Part of a small language model's weights: 10 heads of 64, LayerNorm before each block.
Each number is 128 + 32 x the weight over the matrix's rms, rounded and kept within 0 to 255. Layers, rows and columns count from 0.

# layer 9 MLP up, 2560x640, rms 0.0601, rows 1555-1607, columns 0-63
[[145  92  94 119  91 123 174 177 133 187 161  89 110 125 115 160 124 141 115  99 102 115  87  77 111 130 158 142  95 144 149 119 115  70 108 104 146 109 165  96 102  63 103 137 175 127 136 142 158  75 129 110  94 150 112 145 179 190 107 142 109 173 137 148]
 [134 165 117 151 161 155 167  70 154 150  99  53 127 129 154  57 133  87 129  94 134 179  93 131  90 111 139  96 131 115 176 121 111 118 207 114 125 162 172 143  80 151 151 117 122 140 168  63 133  67 169 119 173  96  98  97 139 147 104  96 128 188 125 128]
 [ 80 162 141 142 101 193 139  43 104 176 145 149 167 130 168 128 143 120 174 149 119 103 106 128 102 144 167 160 122 156 139 134 143 162 142 158 118 110 154 145 122 145 146 193 157 142 211 104 156  90 156 127 192 108 139 175  97  94 107 167 140 145 107  71]
 [140 115 146 120 157 139  60 132 171 134 120  86 177  93 118 148 139 143 106 102 180  67 152 174 158 118 146 166  98 179 135  94 166 169 129 118 177 119 126 102  82 137 126 131 157  88 106 145 147 154 153  91 138 106  83 115 157 132 187  74  94 144 113 160]
 [136 103  89  49 145 149 128 150 139 174  87  78 117 161 138 130 112 132 156  80 110 170 108 121 172 105 127  71 129 151  91 117 135 107 118 157  92 153 143 186  95 151 139 110 106 175  85  90 130  92 140 147 128 131  78 121 140  95 122 122 125 152  76 113]
 [ 84 124 152 115 127 190 112 135 156 143 143 112 142 110 131  49 131  78 134  79 139 109 171 109 134 124 185 197  50 101  80 143  73 128 102 139 118 184 146 139  81 163 148 112  91 120 128  56 131  52 145 122 121 153 104 156 185 195 122 129 107 148 171 150]
 [ 94  80  96 162 151 129 167 129 152 103 102 166 105 133  89 108  97 125  99 177  78 100 126 128 117 140  78 182 146 126 123 139  88 150 118 157 103  85 148  99 120  81 113  93 149 130 184 140 100 100  93 132 128  84 178 132 134 130 148 103 179 112 165  90]
 [179 154 133  72 113  92  82  92  96 115  98 121 116 138 140 117 144 145  97 130  82 129 122 156 140 138 174 164 130 146 116 166 139 143 117 107 195 125 144  58 118 129 156 167  88  84 122 162 171 107 162 160 180 118  70 138 142 116 127 179 131 121 109 190]
 [107 210  65 114  58 145 160  73 219 181 122 138 160 107  70 182 165 169 165 195 140 118 161 139 126 175 147 206  98 114 149 159 153 111 108 190 112  84 129  70 160 115 148 106  42  97 161 173  97 110 127 118 166 129 134 181 181 158 138 127  91 118 116 107]
 [114 130 166 117 155 142 101  85 180 143 149 148 148 169 127 122 145 144 173 117 115 132 178  76 157 132 190 118 166 126 100 120 120 121 124 123 171 141 101 187  57 166 132 140 152 130 164 110  91 141 156 171 101  98 112 166 168  91 155 149 127 125 106 140]
 [126 139 148  78  79 146  87 127 145 141 137 111 115 110 152 144 116  60 144 120 133 156 199 119 117  98 111 107 120 115 179 128 118  28 136 130 185 131 127 152 141 178 158 108 166  88 161 106 125 168 135 134  66  95 138 166 125 160  83 161 103 135 110 131]
 [109  82 126 100 179  79 100  86 129  84  83 202  80 121  85  99 151 120 158 135 119 132  52 120  92 145 151 119 135 179 113 131 131 124 127 112 124 109 163 145 146  95 121 112 110 120 161  75 128 175 138 131 123 156 185 124  96  77 138 143 155  90 138 138]
 [174 123 138 146 118 153  92 116 130 119 131 163  85 118 133 163 112 148 154  88 139 119 186 110 145 116 156 187 114 145 144  99 126 111 136  52  91 112 115  79 166  97 151 116 147 159 105  97 137 104  52  56 129 205  99 112 116 100 141  93 118 154 114 144]
 [102 129 146 178  95 123 134 108 134 151 136 149  37 124 158 126 125 160 146 118 140 191  98 134 145 133 152 101  55 135 107  51 141 129 156 150  58 132 206 117 112 106 111 132 158 178 119 132 166  79 104  94  71 156 147 111 136  47 113 144 163 135  39 133]
 [150 131 136  79  70  71 143 100  93  97  83 120 102 159 152 149 101 135 159 147 142 167  92 178 138 148 119 128 159  96 124 105 162 146  73 146  85 123 120 127 168  98 126 162 106 123 124 130  85 150 125 110 141 189 153  79 161  87 149 133 172 144 215  83]
 [158 147 111 116  88 161  56 159 161 121  94 168  58 107 123 149 152 117 120  86 127 122 162 154 109 151  85 108 144 132 107  83 108 168 112  85  90 121 170 133 122 114 153 127 168  91 100 156 184 121 135  54 126  87 134 115  72 120 134  89 112 138 138 174]
 [130 118 143 126 153 178 111  92 143 144 145 155 110  51 150 117 159 170 145 158  99  97 114 101 183 121  89 124 131 114 120 145 122 149 106 172  69  93 120  87 155 108 131 141  69 137 157 154 158  90 111 126 129 149 111 117 114  90 183 103 169 146  93 160]
 [ 88 126 169 155 123 134 134 109 172  60 132 148 144  67 109 200 132 195 131  90 205 165 164 130 158 125 104 170 155 169 139 123 123 123 129 117 118 110  85 104 205 148 128 142 153 120  92 166 117 155 144 143 103 128 152 132 114  84  88 137 163 121 126 106]
 [134 160 170  87 128 155 135 111 119  82  95 149 165 110 114 101 122 135 170 140 154 189  65 114 163 133 105 147 182 102  50 158 101  91 108  82 139 125 130 161  63 112 136  85 102  81 130  90 131 132 193 140 101 111 177 137 115 181 114 178 139 150 167 165]
 [138 119 155  97  93 121  72 119  52 152 101 113 121 118 113  74 156  89 121 133 133 151 181 112 158 142 173 208 112 191 164  95 119 121 179 130 124 110 169 133  99 141 133 171 176  64 118 133  97  66 201 159  94 205 202 109 134 180 143 128 117 134 184 144]
 [138 150  99  96 110  64 129 103 141 110 181 145 134 161  67 117 100 107 146 111 118 135 152 170  92 124 135 166  87  86 145 156 163 140 156  75 143 128 106 157  73  97 109 127 137  57 103 147  97 140 120 166 109 168 124 165 112 132 122 122 122  96 157 113]
 [137 200  97 124  85  83 135 165 157 154 189  74  74 159 180 194 127 111 156  87 113  83 130 115  97 105 124 101 148 106 160 137 116 100  66  96 120 129 138 161 128 140 119 123 132 155  96 168 139 110 137  97 172  99 115 157 146 160 152  97  88 144 138 107]
 [128 118 141 153 183 160  65 124 104  85 123 121 111  81 142 181 131 175 119 101 108 114  69  30 112 123 140 211  86  97  74 144 160 136 170  59 101 146 115  72  79 172 103 108 135 138  93  94 167 121  83 181 187  73 138 180 144 118 179 132  62 115 167 120]
 [159 143 137 139 116 136 141 168 138 139 127 149  94 177 110  82 155 144 133 121 133 107  79 178  77 147 100  99  76 123  91 144 129 160 109  98 113 113 122 125 116  68 107 110 129 125  78  98 122  89  61 154 138 140 173 163 158 136 179 129 177 133 163 122]
 [134 102 189 188 116 163 159 104 165 117 132 160 173 121 134 134 136 118 135  97 140 107 150 123 152 115 127  93 105 112 151 156 156 180 115 124 112 111 133 136 166 128 145 149 122 130  94 151 138 154 158 123  90 124 123 143 127 130 194 161  85  43 166 107]
 [155 103 121 140 152 139 173 135 182 100  89  68 134 172 153 165 147 149 123 100 165 123 109 106 133 169  94 127 142 147 121 112 162 128 115  70 144 164  99 134 115 119 110 139  99 115 114 153  75 102 121 122 134 136 102 136 173  98 125 115 148 100 133  75]
 [124 118 110 162  97  79 156 146 157 122 171 155 140 144 125  91 126 132 149 121 102 157 143 110  61  83 159  95 160  62 120 108  66 122  94 128 167 131  69  90  92 106 129 122 104  89  88 117 120 114 123 120 140 112 193  95  61 131  95  95 124  83 133  88]
 [121 105 146 141 149  99 211 162 176 135 147  93 125 147  78 125 112  98 136 108 149 148 111 124  91 164 167 179 102 113 107 153 102 141  88  94  95 133 106 122 168  96 155 160 161 108 125 139 119 118 139 182 200 154 120  61  74 158 156 116  84 166 123 114]
 [ 93 187 128 163  83 157 187 131 153 149  82 170 109  97 123 140 150 113  94 133  87 132  63 136  59 123 128  94 177 106 122 133 107 109 169 137 142 173 129 154 102 156 141 148 173 146 106 149 162 124 110 123 149 191 137 178 130  88 111  92 106 200 179  58]
 [160 116 129 127  76 126 144 115 119 180 156 131 130 111 122 116 129 123 145 131 125 114 112 158 106 122  72  81 103 165 149 125 118 162  75  96 108 105 107 138  74 106 124 158 147 122 106  83 160 148 129  88 133  89 127 117 139 100 101  99 125  66 140 164]
 [146 136  93 135 159 116 184  84 106 113 127  71  94 109 117 155 141 118 101 124  79  67 170 124 129 137  98 116 118 157 165 125  94 158 138 172 116 138 183 111 104 158 149 138  59 149 150 118 132 163 144 156 178  77 147 138 166 142 120 125  87 142  78 148]
 [134 153 136 114 143 121 172 178  95  81 129 135 126  94 136 183  94  99 154  99 107  99 138 180 207 110 115 118 118 147 102 167 120 198 110 138 109 163  93 125 134 147 100 129 143  92 133  71 191 162 144 130 158 159 136 233 137 155  64 114 111 147 103 177]
 [ 99 157  84 196 129 165 119 104 115  73 102 135 118 127 140 137 102 134 117  77 119 124 148 109 133 121 176 194 106 143  95  88  93 186 142  75 135 159 137 186 129 112  99 108  92 104 120 149 102 120 106 182 118 163 146  93  97 151 122 114  94 129 126 176]
 [122 157  47 106 163 161 128 120 124 112 131 161 117  62  99 125 184  42 164 144 185 131 156 109 168 127 122 199 142  89 147  80 123 164  49 189 119 120 181 128 121 143 152  86  79 115 161 127 167 127 126  46 149 107 139  63 105 125 125 139 138  71 137 186]
 [ 92 153 238  65 121 102 100 190 123 120 114 106 142 168 140 112 148 134 108 119  65 167 114 138 148  94 168 149 107 129 125  94 116 146 139  56 236 145  96 118  95 135 116 149 184 103 151 131 131 134 140 141 136 178 157 161 148 197 156 106 168 139 154 119]
 [138 126  76 108 124 101 202 112 153 143  97 171 117 139 137 190 154 108 143  49  90 128 115 121 105 150 104 109 128 207 108 121 112 146 163 117 143  91 122 106 136  82 181 165 165 165 115  86 107 123 127 152 101 148 107 136  86 177 138  90 153 138 116 144]
 [114  86 162 129 128 125 113 114  97  91  99 136  95 145 137 115 139  61 167 110 129 129 139  89 134 130 122 101 166 193 137 162  77 128 148 144 138 152 140 112 109 128 141  92 174 147  99 152 137 162 114 118 102 141 118 207 112 167 161 141 107 100 140 113]
 [120 161 152  88 187  51 151  72  69  48 118  91  95  93 133 159 120 118 228 157 148 156 109 102 176 128 125 105 152 134 166 151  85 143 108 109  86 149 158 124  92 133 105  95 136 154 131  50  91  88 134 104  81 154 137 116 163 109 142 216 137 209  86  22]
 [102 185 109  76 165 145 113 134 147 109 173  80 146 127 156 118 128 123 141 133 127 149 194 172 127 105 146 166 140 140 118  82 116 163 189 115 113  75 141 131 138  85 108 141 104  78 124 134  62 178  96 115 131 133  89 156 211 132 129 114 109 138 169 138]
 [112 140  81  61 147  87 148 168 149 127 148 159 196 118 186 109  99 199 154 157 136 139 139 123  87  87 117 135 109  78  98  75  99 171 104 177 104 156 101 130 162 118 154 114 150 128  83 109 130 109 201 153 143 106 157 138 125 167 172 121 120  67  99 121]
 [108  73 158  66 129 118 139  83  68 140 154 116 119 132 127 125 131 135 155 100 115  64  75 114  76 133 102 162 180 139 139  84 142  56 103 141 179 154 152 112 147  49 143 140  92 155 171 126 107 155  90 123 165 145  91 156 110 134 183 112 207 110 151  99]
 [128  99  89 125 114 143 153 131  73 159 109  94  99 139 151 129 156 171  95 192 105 104 192 144 130 128 106 151 120 144  83 139 100 157 141  89 138 102 109 151 152 130 101 129 162 140 137 113 119 105 214 169 117  93 117  93 109  98 121 134 114 118 117 101]
 [108 129 180 153 163  90 186 116 126 209 130 141 101  78  91 107  76 117  77 151  96 112 143 133 161  67 144  90 146 149 138 121 131 149 151 109 206 151  63 128 115 148  94 123 147 100 177 165 153 173  85 159 143 156 102 143 106  99 107 101 121 137 173 120]
 [114 200 119 106  68 148 146 145 119 180 100 145  37 106 110 140 107 174  94 112 113 111 127 153 199  99 144  80 161 155 114 152 150 134  93 156 176 131 193 127  79  63 134 124 119 149 146 138 148 126 111 181 126 118 155 176 166 121 117  83 142 181  76  97]
 [132 121 156  98 162 138 102 103 133 121 159 126  79 177  99 111 120 170  97 153 119 112  93 108 162  75 118 172  86  89  72 111 131  94 119 126 104  63 172 140 110 128 148 168 100 106 159  85  95 112 102 104 178 168 109  98  70 141  94 132 131 130  95  62]
 [104 123 159  98 116 140 134 161  82 160 112 141 181 177  97 147 143 116  56 148 145  86 144  65 109 140 179 203 156 112 118 143 138 141 197 114 174  78 110 142 183 137 141  96  84 139  94 137 118 132 153 139 105 154 149  89 182 143 196 130  90  61 193 112]
 [120  85 126 136  86 132 125 189 168 144 122 116  93 161 126 123 144 134 134 181 176 104 119 114 128 122 144  70 154 123 129  83  98 132  99 187 162 119 149 103 108  90 153 103 116 156 108  90  91 102 115 104 161 142 178  80 169 130 126 139 172  77  98 125]
 [156 143 188 147 142 134 134 124 179 160  74 134 183 105 144 147 132 149 126  93 140 114 116 137 140 118 124 123 128  48 165 104 113 114 113 144 143 112 143 108 191 128 133  98 117  96 185  77 116 129 158 164 112 141  90 102 131 181 135 131 102 160 118 120]
 [ 53 115  82 175  92 171  60 109  68 148 160 194  84 125  76 193 158  82 157 144  99 176 141 106 167 141 132 145 173 137  88 128 191  84 108 125 106 118 128 136 112 136  92 125 109 127 156 153 173 138 133 127 129 101 143  87  84 136 159  76  89 164 164 137]
 [116 130 112 113 144 137 106  91 101 114  41 132 102 157 114 134  84 167 155 141 102 164  66 146 157 141 118 147 156  44 126 146 111 115 170 130 140 121 159 181 146 119 130 128 109 114 111 130  82 126 143 144 129 120 161 188 123 135 132 114 158  67 109 139]
 [ 83 182 155 131 182 100 127 147 150 143 149 197 104 124  83 157  97  57 189 111 151 105  98 121 164 121  81  82 144  98 139 108 110  30 123 142 126 136  99 110 164 161 100  67 143 128 115 105 176  90 106 145 168 152 118 137 117 146  75 170 146  81 100 123]
 [ 90 141  91 118 141 147 155 107 109 130 114  71 128 137 139  77 143 150 163  95 143 123 159  84 115  99 156 143 158 141 147 116 115  81 139  98 111 130 121 157 107  84 171 126 122 200  61 116 145 113 152 150  86 168 139 118 139 111 146 127 116 155 139 116]
 [ 62 169 136 109  80 110  67 162 180 148  96 174 160  67 175 116 126 132  86  82 149 179 148 132 150 142 133 106 153 102 135 155 115  90 108 190 116  91 143 124 153 117 105 109 115 166 146 115 174 136 201 184 176 173 112 107 153 117 100  55 132 185 150 126]]
# layer 9 MLP down (transposed), 2560x640, rms 0.0631, rows 1555-1606, columns 0-63
[[166 117 158 142 125 121  61 112 136 100 155 164 139  90 199 143  80 106 123 158 108 122  76 130  85 114 142 160 109 116  99 120 115 100 115  96 117 145  89 142  98 145 153 109  91 124 146 172 115 125  73 115  98 171 140 155 114 109 164 158 145  85  92  97]
 [ 75 172  99 123 105 165 158 129 155 136 107 140 156 145 124 177  70  95 170 161 147 109 102 129 178 102 136 156 147 123 114 130  88  87 145  96  72 140 114 142  90 106 134 136 160 122 193 134 123 130 150 137 119 149  54 121 166 118 147  93 129 114 190 182]
 [122 118 131 215 114 121  99 134 153 114 135 192  87 164  87 117 151 133 121 115 174 193 136 127  77 108 105 128 154 147  31 109 228 107 120 109  54 139 189 174 146 167  90 146 110 117 115 174 122 103 130 141 160 156 142 147 110 123 117 119  73 167  98 162]
 [199  96 116 104 107 148 147 109 125 136 183 166 205  90 139 121 155 133 129 206 101 164 118 135 152 119  86 139 149 128 109 124  90 117 154  78 125 145 141  88 105 145 103 134 175 145 124 123 109 180 103 107 108 116 127 134 147 119 123 176 147 177 155 169]
 [136 117 112 153 114 125 100 131 139 139  82 168  45 101 136 126 119  91  98 113 137 131 157  80 129  95 116 188  98 128 121  95 120 126 145 129 166 146 156 168 123 117 154 152 134 117 153 124 103  99 129  80 120 185 147 147 135 134 129  97 171 184 180 114]
 [131 144 140 124  77 130 155 123 169 124 132 106  85 158 136 167  96 123 114  69 118 165  96 168 128  76 163 141 137 117 104 140 152 138  84 110  99  84  97 144 142 134 130  86  93 173 161 152 186 133 172  99 152 120  91 109 131 110  94 212  63  79 132 111]
 [169  97 119 123 128 139 186 121 169 132 113 122 128  95  79 121 127 121 130 182  95  85 157 109 198  43 146  99 101 169 125 136 101 175 109 206 182 134  85  68  88 136 139 147 157 143 154 184 109 130 178 135  91 159 179  76 134 130  76 127  84 103 102 152]
 [110 117  83 129  61 114 199 138 135 104  76 123 132  90 142 135 160  80  76  91 132 101  53 119  90  78 151 137 139 172  99 165 159 129 132 111 169 146 154 147  65  71 109 132 106 155 190 185 161 112 115  87 109 104 144  93 128  87 160 157 153 156  25 167]
 [115 173 142  87  85 116  90  96 115 168 198  93 121 134 143  76 135 115 116 147 129  70 110  65 186 161 102  43 139 172 181 133 153 122 160 196 123 207 104 154  63  99 115 154 134 156 118 127 140 171 170 164 107 149  55  88 149 106  80 100 121 170 168 158]
 [183 141 154 134 132 141 104 178 106 143 158 158 138 148 124 174 172  63 135 179 120  82  51 171  75 113 115 160 128 136 140  89 163 107 133 161 175 123  83 114 109 128 116 125 104 118 130 105  98 166 179 108 102 103  65  97 136 107 155 162  99 134 112  83]
 [162 131 156 109  83 106 156  98 191 175  90  91 166  71 116 176 155  95 106  97 147 140 141 130 136  68 190 109  91 142  82 107 121 109 149 136 142 102 131 207 154  93 104 157 121 105 131 127 121  77 138 198 138 112 127 161 158 145 119 156 131 137 150 130]
 [128 145 169 149 153 145 136 122  92 180 175 131 135 170 152  73 104  98 141 167 118 167  79 113 130 171 103 135  81 103 106 139 157 204 210 154  80 151 189 101 116 108 148 145 162 153 148 134 131 103 148 130 134 140 107  66 115 157 140  89  96 119 150 103]
 [119 202 153  97 157 160 198  98 151  88 101 109  89 136 180 128 104 136 100 146  93 144 121 152  78 132 149  98 125 201 131 139  63 108 182  89 101 138 133 130 113 131  60 112 141 122 123 135 154 117 118 148 166 160 178 160 107 126 123 128 167 116 120 117]
 [140  85 124 151  96 132 141 149 110 111 105 147  82 135 102 148  56 154 107 126 138 112 104  93 185 106 131 155 198 110 187 103 144  88 108  74 145 128 198 158 142 125 138 108 155 116 136  67  88 102 146 104 121 162 148 172 162  83 151  82 153 112 121 196]
 [103 111  87 145 175 143  77 177 119 154 131 122 153  88 160 137 191 139 144 124 156 136 122  84  83 167 123 139  90 139 132 165 137 104 114 148  66 127  87 138 193  97 195 111  76 148 179 137 187 140 100 118 120 129 152 162  92 166 161 132 128 151  80 162]
 [139 150 102 121 132 113 119  95 130 116 195 149  63 115 137 134  62 152  96 116 143 136 100  59 143 119 140  90 145 131  95 126  86 140 142 151 144 150 160 162 192 118 117 176 104 205 102 111 142 131 122 149 128 118 131 128 150 124 185 150  91 173 109 142]
 [ 69 192 134 148 144 162 152  69 131  39  79 156 123  82 106 108 148 128 128 127 139 131 138  84 170 132  83 140 129 117 106 141 139  97  77 146 151 138 144 127 124 143 132 121 115 176 109 158 137  85 129 129 107 136 153  85 113 132 123 164 135 136 127 111]
 [169 112 132 131  74 141 130 113 154 197 117 180 168 133 148 140 143  96 134 172 134 141 132 176  95 141  71 114 158 197 155 157 131 102 142 118 140 141 149 106  88 149 117 170  84 135 100 128 154 159 208 137  97 135 100 164 130 182 151 102 127 180 160 139]
 [159 101 149 143 199 142 136 114 111  63 178 137 129 133 133  90 134 124  74 126 195 183 162 127 108 150 106  89 139 102  98 122 149 164  93 136 167  93  73 125 143 119 140  66 152 150 118  98 128 126 131 156  92 124  97 176  88 175  95 134 137  85  97 169]
 [140 137  86 164  75 141  54 200 104  22  66 100 138 129 143 159 137  95 134 145 134 181 153 124  84 136 119 140 152 104  79 103 159 154  96 111 178 118 128 132 153  50  91 100 118  56  91 142 112 135 117 109  81 111 139 148  52  98 107 108 121 135  98 153]
 [131 105  84 109  93 109 112 168 158 109 167 127 102 118 129 166 119 123 138  68 130 111 102 134 101 132 122  57  35 117 147 146 137  82  88 109 113 141 116 165 192 152 144 138 136 100 162 170  98 152 136 126 137 145 124  95 107  97  92 140 150 143 108 114]
 [145 122 174 120 107 144 129 128 129 162 140 100  96 177 120 147  94 109  95  75 131 158 146  96 106 126  94 233 156 150 114 126  89 136 184 160  91 163 140  88 100 121 121 142 103 159 140 114 122 144 123 133 113 121  94 108 134 117  87 102 116 119 140 124]
 [112 156 140 121 146 167 113 138 139 141 151 156 133 136  98 171  92 107  86  92 111 154 107 129 157 131 122 147 154 123 129 161 135 162  74 148 193 105  87 139 172 110 128  75  86 133 168 124 120 135  99 110 162 140 141 146 172 159 149 136  99 105  76 175]
 [116 112  97  72 173 162 179 125 129 147 182  91 112  81 165 182 105  98 124 168 152 182  82 138  72 154 121 102 138 149 145  99 151  96 104 178 102 113 113 131 133 167 133 129 160 125  59 147 139  46 130 149 148 122  97 127 166 137 148 146 103 128 167 143]
 [ 92 159 105 130 140 106 124 140 158 144 163 126  93 143 127  98 136 154 151 128  93 127 135 102  90 153 131 123 162 151 129  89 175 102 115  95 119 114 126  77 137 155 114 124 121  86 192  62 130 156 119 143 134 142 137  96 127 136  76 115 139 195  89 131]
 [ 73 147 114 165 128 101 107 119 150 184 125 151 158  74  97 108 170 120 149 195  87 156 138 149  89 146 126 181 146 137 190 172 157 167  65 126 156 137  92 112  94 168 191 114 115 113 135 119 112 163 144 142 114 155 142 148 157 109 126  99 134 107 125 164]
 [132 113 119  91 143 157 148 121  93 116 120 168  77 124 148 129 116 111 100 128 122 135  88  98 129 108 167  91 145  96  68 130 164 147 149 138 111 147 131 168 135  84 170 154 173 170 155 141 133 165 134 132  94 105 120 139 130 141 130 141 117 150 175 126]
 [152 129 108 138 110 239 174  94 111 142 105 179 194 117 108 112 101  43  56  76 112 145  85 100 101 144 121 151 163 130 181 152 127 196 135  70 143 102 149 113 132  48  91 140 159 184 115 161 141 151  72 153 112 142 168  83 162 118 118 112 129 167 176 126]
 [ 85  69  84 155 185 158  96 159  90 141  84 163 133 135 231 189  90  71 110 114 148  70 136 116 148 159  92 117  82  84 127 197 161  98  90 127 112 159 145 138 140 140 163 142 150 104 134 121 112 101  98  77 102 103 100 101 124  98 123 204 158 108 136 133]
 [138 102 130 119 183 162 101  89 125 105 112 113 185 137  86 181 129 109 190 103 182 179 103 158 132 125  98 129  93 112 101 158 160  77  87 145 101 136 124 156 109 138 181 136  60  68 111 156 146  68 135  96 175 117 134 139 100  92  73 112 151 109 142 137]
 [155 150 110  98  95 112  48 164 168 146 113 148 167 134 111 103 100 110 125 138 110 151 136 112 115 137 162 139 135 122 117 143 141 126 138 121 109 146 128 161 149 119 120 104 138  94  88 142 104 136  71  57 158 111 136 173  91 160  99 122 112 101 139 151]
 [151 163 131 136 149  78 142 104 118 112 114 112 156 140 157 121 146 170 145  40 158 151 146  73 123 168 162 153 146  88 122 145 147 140 148 117 163 190 146 157 173 114 111  67 109 116 116  80 132 126 191 152  68 151 167 162 158 198 106  76 143 106 154 131]
 [113 111 151 110  92 144 131 174 161 114 196 160 156 140 145 123  88 140 125 102 100 158 153 206 207 137 131 111 173 110 140 153 112 175 113 135 141  99 108 123 166 164 150  85 129 169 167  92 110  48 100 167  89  85 145 137 144 141 180 140 181 126 133 139]
 [147 196 116  89 108 113 136 116 133  67 144 170 148  70  91 149 148 138 106 145 133 201 162 147 212 116 105  92 170  91 142 138  98 124 137 175 142 163 144  75  95 136 162 109  83 162 106  96 171 152 110  98 136 199 111 125  80 111 123  42 141 130 139 153]
 [ 67 200 148 132 182 144 151 107 150  85 119 164 118 105 100 126 165 169  86  87 138  46 112  53 125 109  94 121 153 133 130 163  68 149 144 160 140 108  82  94 185 110 187 140 110 175 112  83 120  92 153 122 113 177 128 109 133 121 175 127 177 177 106  72]
 [135  42 116  77 145 107 121 120 150 106 212  77 126 159 128 156 104 135 108 155 177 175 133 163 112  92 117 101  87 140 137  96 100  86 105 107 121 181 155  77 135 146  86 136 134  64 170  79 202 122 143  65 126 152 101 156 108  91  71 111 148 201 112 168]
 [120 149 109 123 138  90 111 131 186 156 155 162  96 138 127 137 103 159  93 144 101  92  52  86 121 203 113 149 181 116 137 137 119 113 110 129  73  98 153 151  96  57  93 172 119 135 168 160 148 123 119 144 109 106  84  69 153 138  95  90 180 149 167 177]
 [107 124 145 143 111 130 161  89 132 157 106 158 141 130 132 127 140 138 172  25  99 110 131 127 101 104 166 192  94 171 200  14  99  72  93 118 141 137 101 137  67 175 116 167 129 147 125  68  91 181 140 139 167 113 139  37 162  97 154 109 145 138 149 136]
 [150 155 106 108 171 167 122 114 118 113 111 174 135 110  87 132 169 150 197  91  85  89 188 104 202  84 140 129 126 124 126 174 185 151 112 127 153 105 200 114 166  69 157 126  93  62  55 163 127 166 157  91 136 160 105 127 190 162  97  52 118 166 139 190]
 [170 114  86 141 175 126 146  95  77  81 181 144 174 148 152 129 133 107 119 196 125 130  85 107  89 189 109  98 132 133 129  93 162 105 129  97 114  98  88  93 124 151 135 153 103 171 103 131  99 167 114  78 166 105 108 148 147 109 113 123 119 117  75 158]
 [113 115 139 120 156 179 131 177  94 147 198 191 137 159 187  47 165  89 112  83 136 168 164 127  92 101 141 147 147 151 156 136 120 129  56 141 156 133  94 100 153 148 105 129  91 109  81 201 132 148 141 160 148 143  97 141  87  85 112 179 127  98 166 151]
 [150 135 118 169 148  85 107 140  99  94 120 179 123 110 179 162  87  53 116 170 139 110 122 136  99 153 120 133 114 127 170 102 101 126 125 123 134 117 162  85 117 100  96 149 133 107 156 164 166  99 138 165 175 119 112 168 138 109 143 174 112 129 160 163]
 [163 179 127 111 125 148 129 124 176 137 153 173 147 195 123 120 121 121  69 225 151 160 149  98 162 123 147  52 143 148 161 151 167  99 149 103 130 135  96 183  29 138 129 147 160 130 175 104 114 137  97 142 126  98 143  66 132 154 161 118 183 184 113 149]
 [130 153 111  44  71  82 107 184 150 117 107 100  72 131  72 148  88  74 130 178 111 177 168  64 160 111 142 173  99 209 170 172 162 121 137 194 144 140 142 114  76  88 162 108 131 151 115 133 119 141 101  98 128 107 176  88  70 112  62 175 142 115 167 178]
 [ 90 128  80  85 113  89 183 119 109 143 107 161 179 120 104 152 128  74 160 149 126 156 170 152 119 127 134 100 164 129 165 130 137 121 170 115 115 150 108 146 182 220 195 110 102 143 148 177 119 155 132 173 171 158  95 105 132  67 156 133 127 173 102 127]
 [ 84 137 113 211 143 155 184 127 157 127 101 171 125 134 165 108 102  93 130  95 146 110 135 128 120 115 130 154 165 134 146 113  77 179 116 134 147 136 146 165 133 107 149 109 114 174  90 131 127  96 184 118 133 166 144 170 121 131 112 155 110 176 122 123]
 [125 155 160 139 140  90 135 108 104 108  94  86 105  76 110 105 181 134 111 105 152 131 130 162 149 143 132 202 175 175 158  88  92 191 203  88 122  72 130 135 127 127 161 142 101 118 121 112  80 156 147  95 139 104  72 105 106  99 138 121 106 157 139 103]
 [101 115 150  84 151 125 133 121 106 146 138 143 164 176 153 121 128 107 121  86  99  90  99 138 124 149 119 158 129 115 128  99 122  95 170 138 163 146 137 140 149 115  72 173 146  89 165 148 147 148 150 224 118  70 126 147 135 104 202 118 147 170 129 125]
 [127 103 132 149  83 211 112 152 164 132 147 149  62 143 141 110 156 125 147 112 111 102 125 134  97 167 161  91 148 145 142 129 148 135 145 116  86 176  88 101 162  92  94 155 167 115 189 137 136 118 126 148  84 185 155 157 132 140  98 104  97  47 194 192]
 [114 157 141 137 123 126 160  80 131  88 158 141  80 140  95  89  93 102 132 106 146 152  94 117 130  72  81 121 118 141  84 140 215 123 133 148 129 106 145 168 113 198 102 171 116 172 111 153  95 169 160 160 119  73  84 135  91 137 148 112 144 156 180 133]
 [175 127  95 118 119 111 150 142 160 184 118 127 161 120  82 148 120 154 128 144  93  96 180 151 125 155 107 110 141 121 153 118 130 108 132 147 135  83 122 134 144 194  97  80 204 155 163 158 143 158 164 150 131 155 163 156 129 109  47  71 122 162 108 142]
 [152 157 112 154 114 149 125 123 148 141 166 154 108 150 137  65 133 118 152 136 102 150  50 143 122  70 135 127 111 119 112 109 156 110  69 136  89 118 140  92 134 111  88 122  80 134 169 124 124 113  87 139 128 140 121 134 114 127 145  98 169 122  97 108]]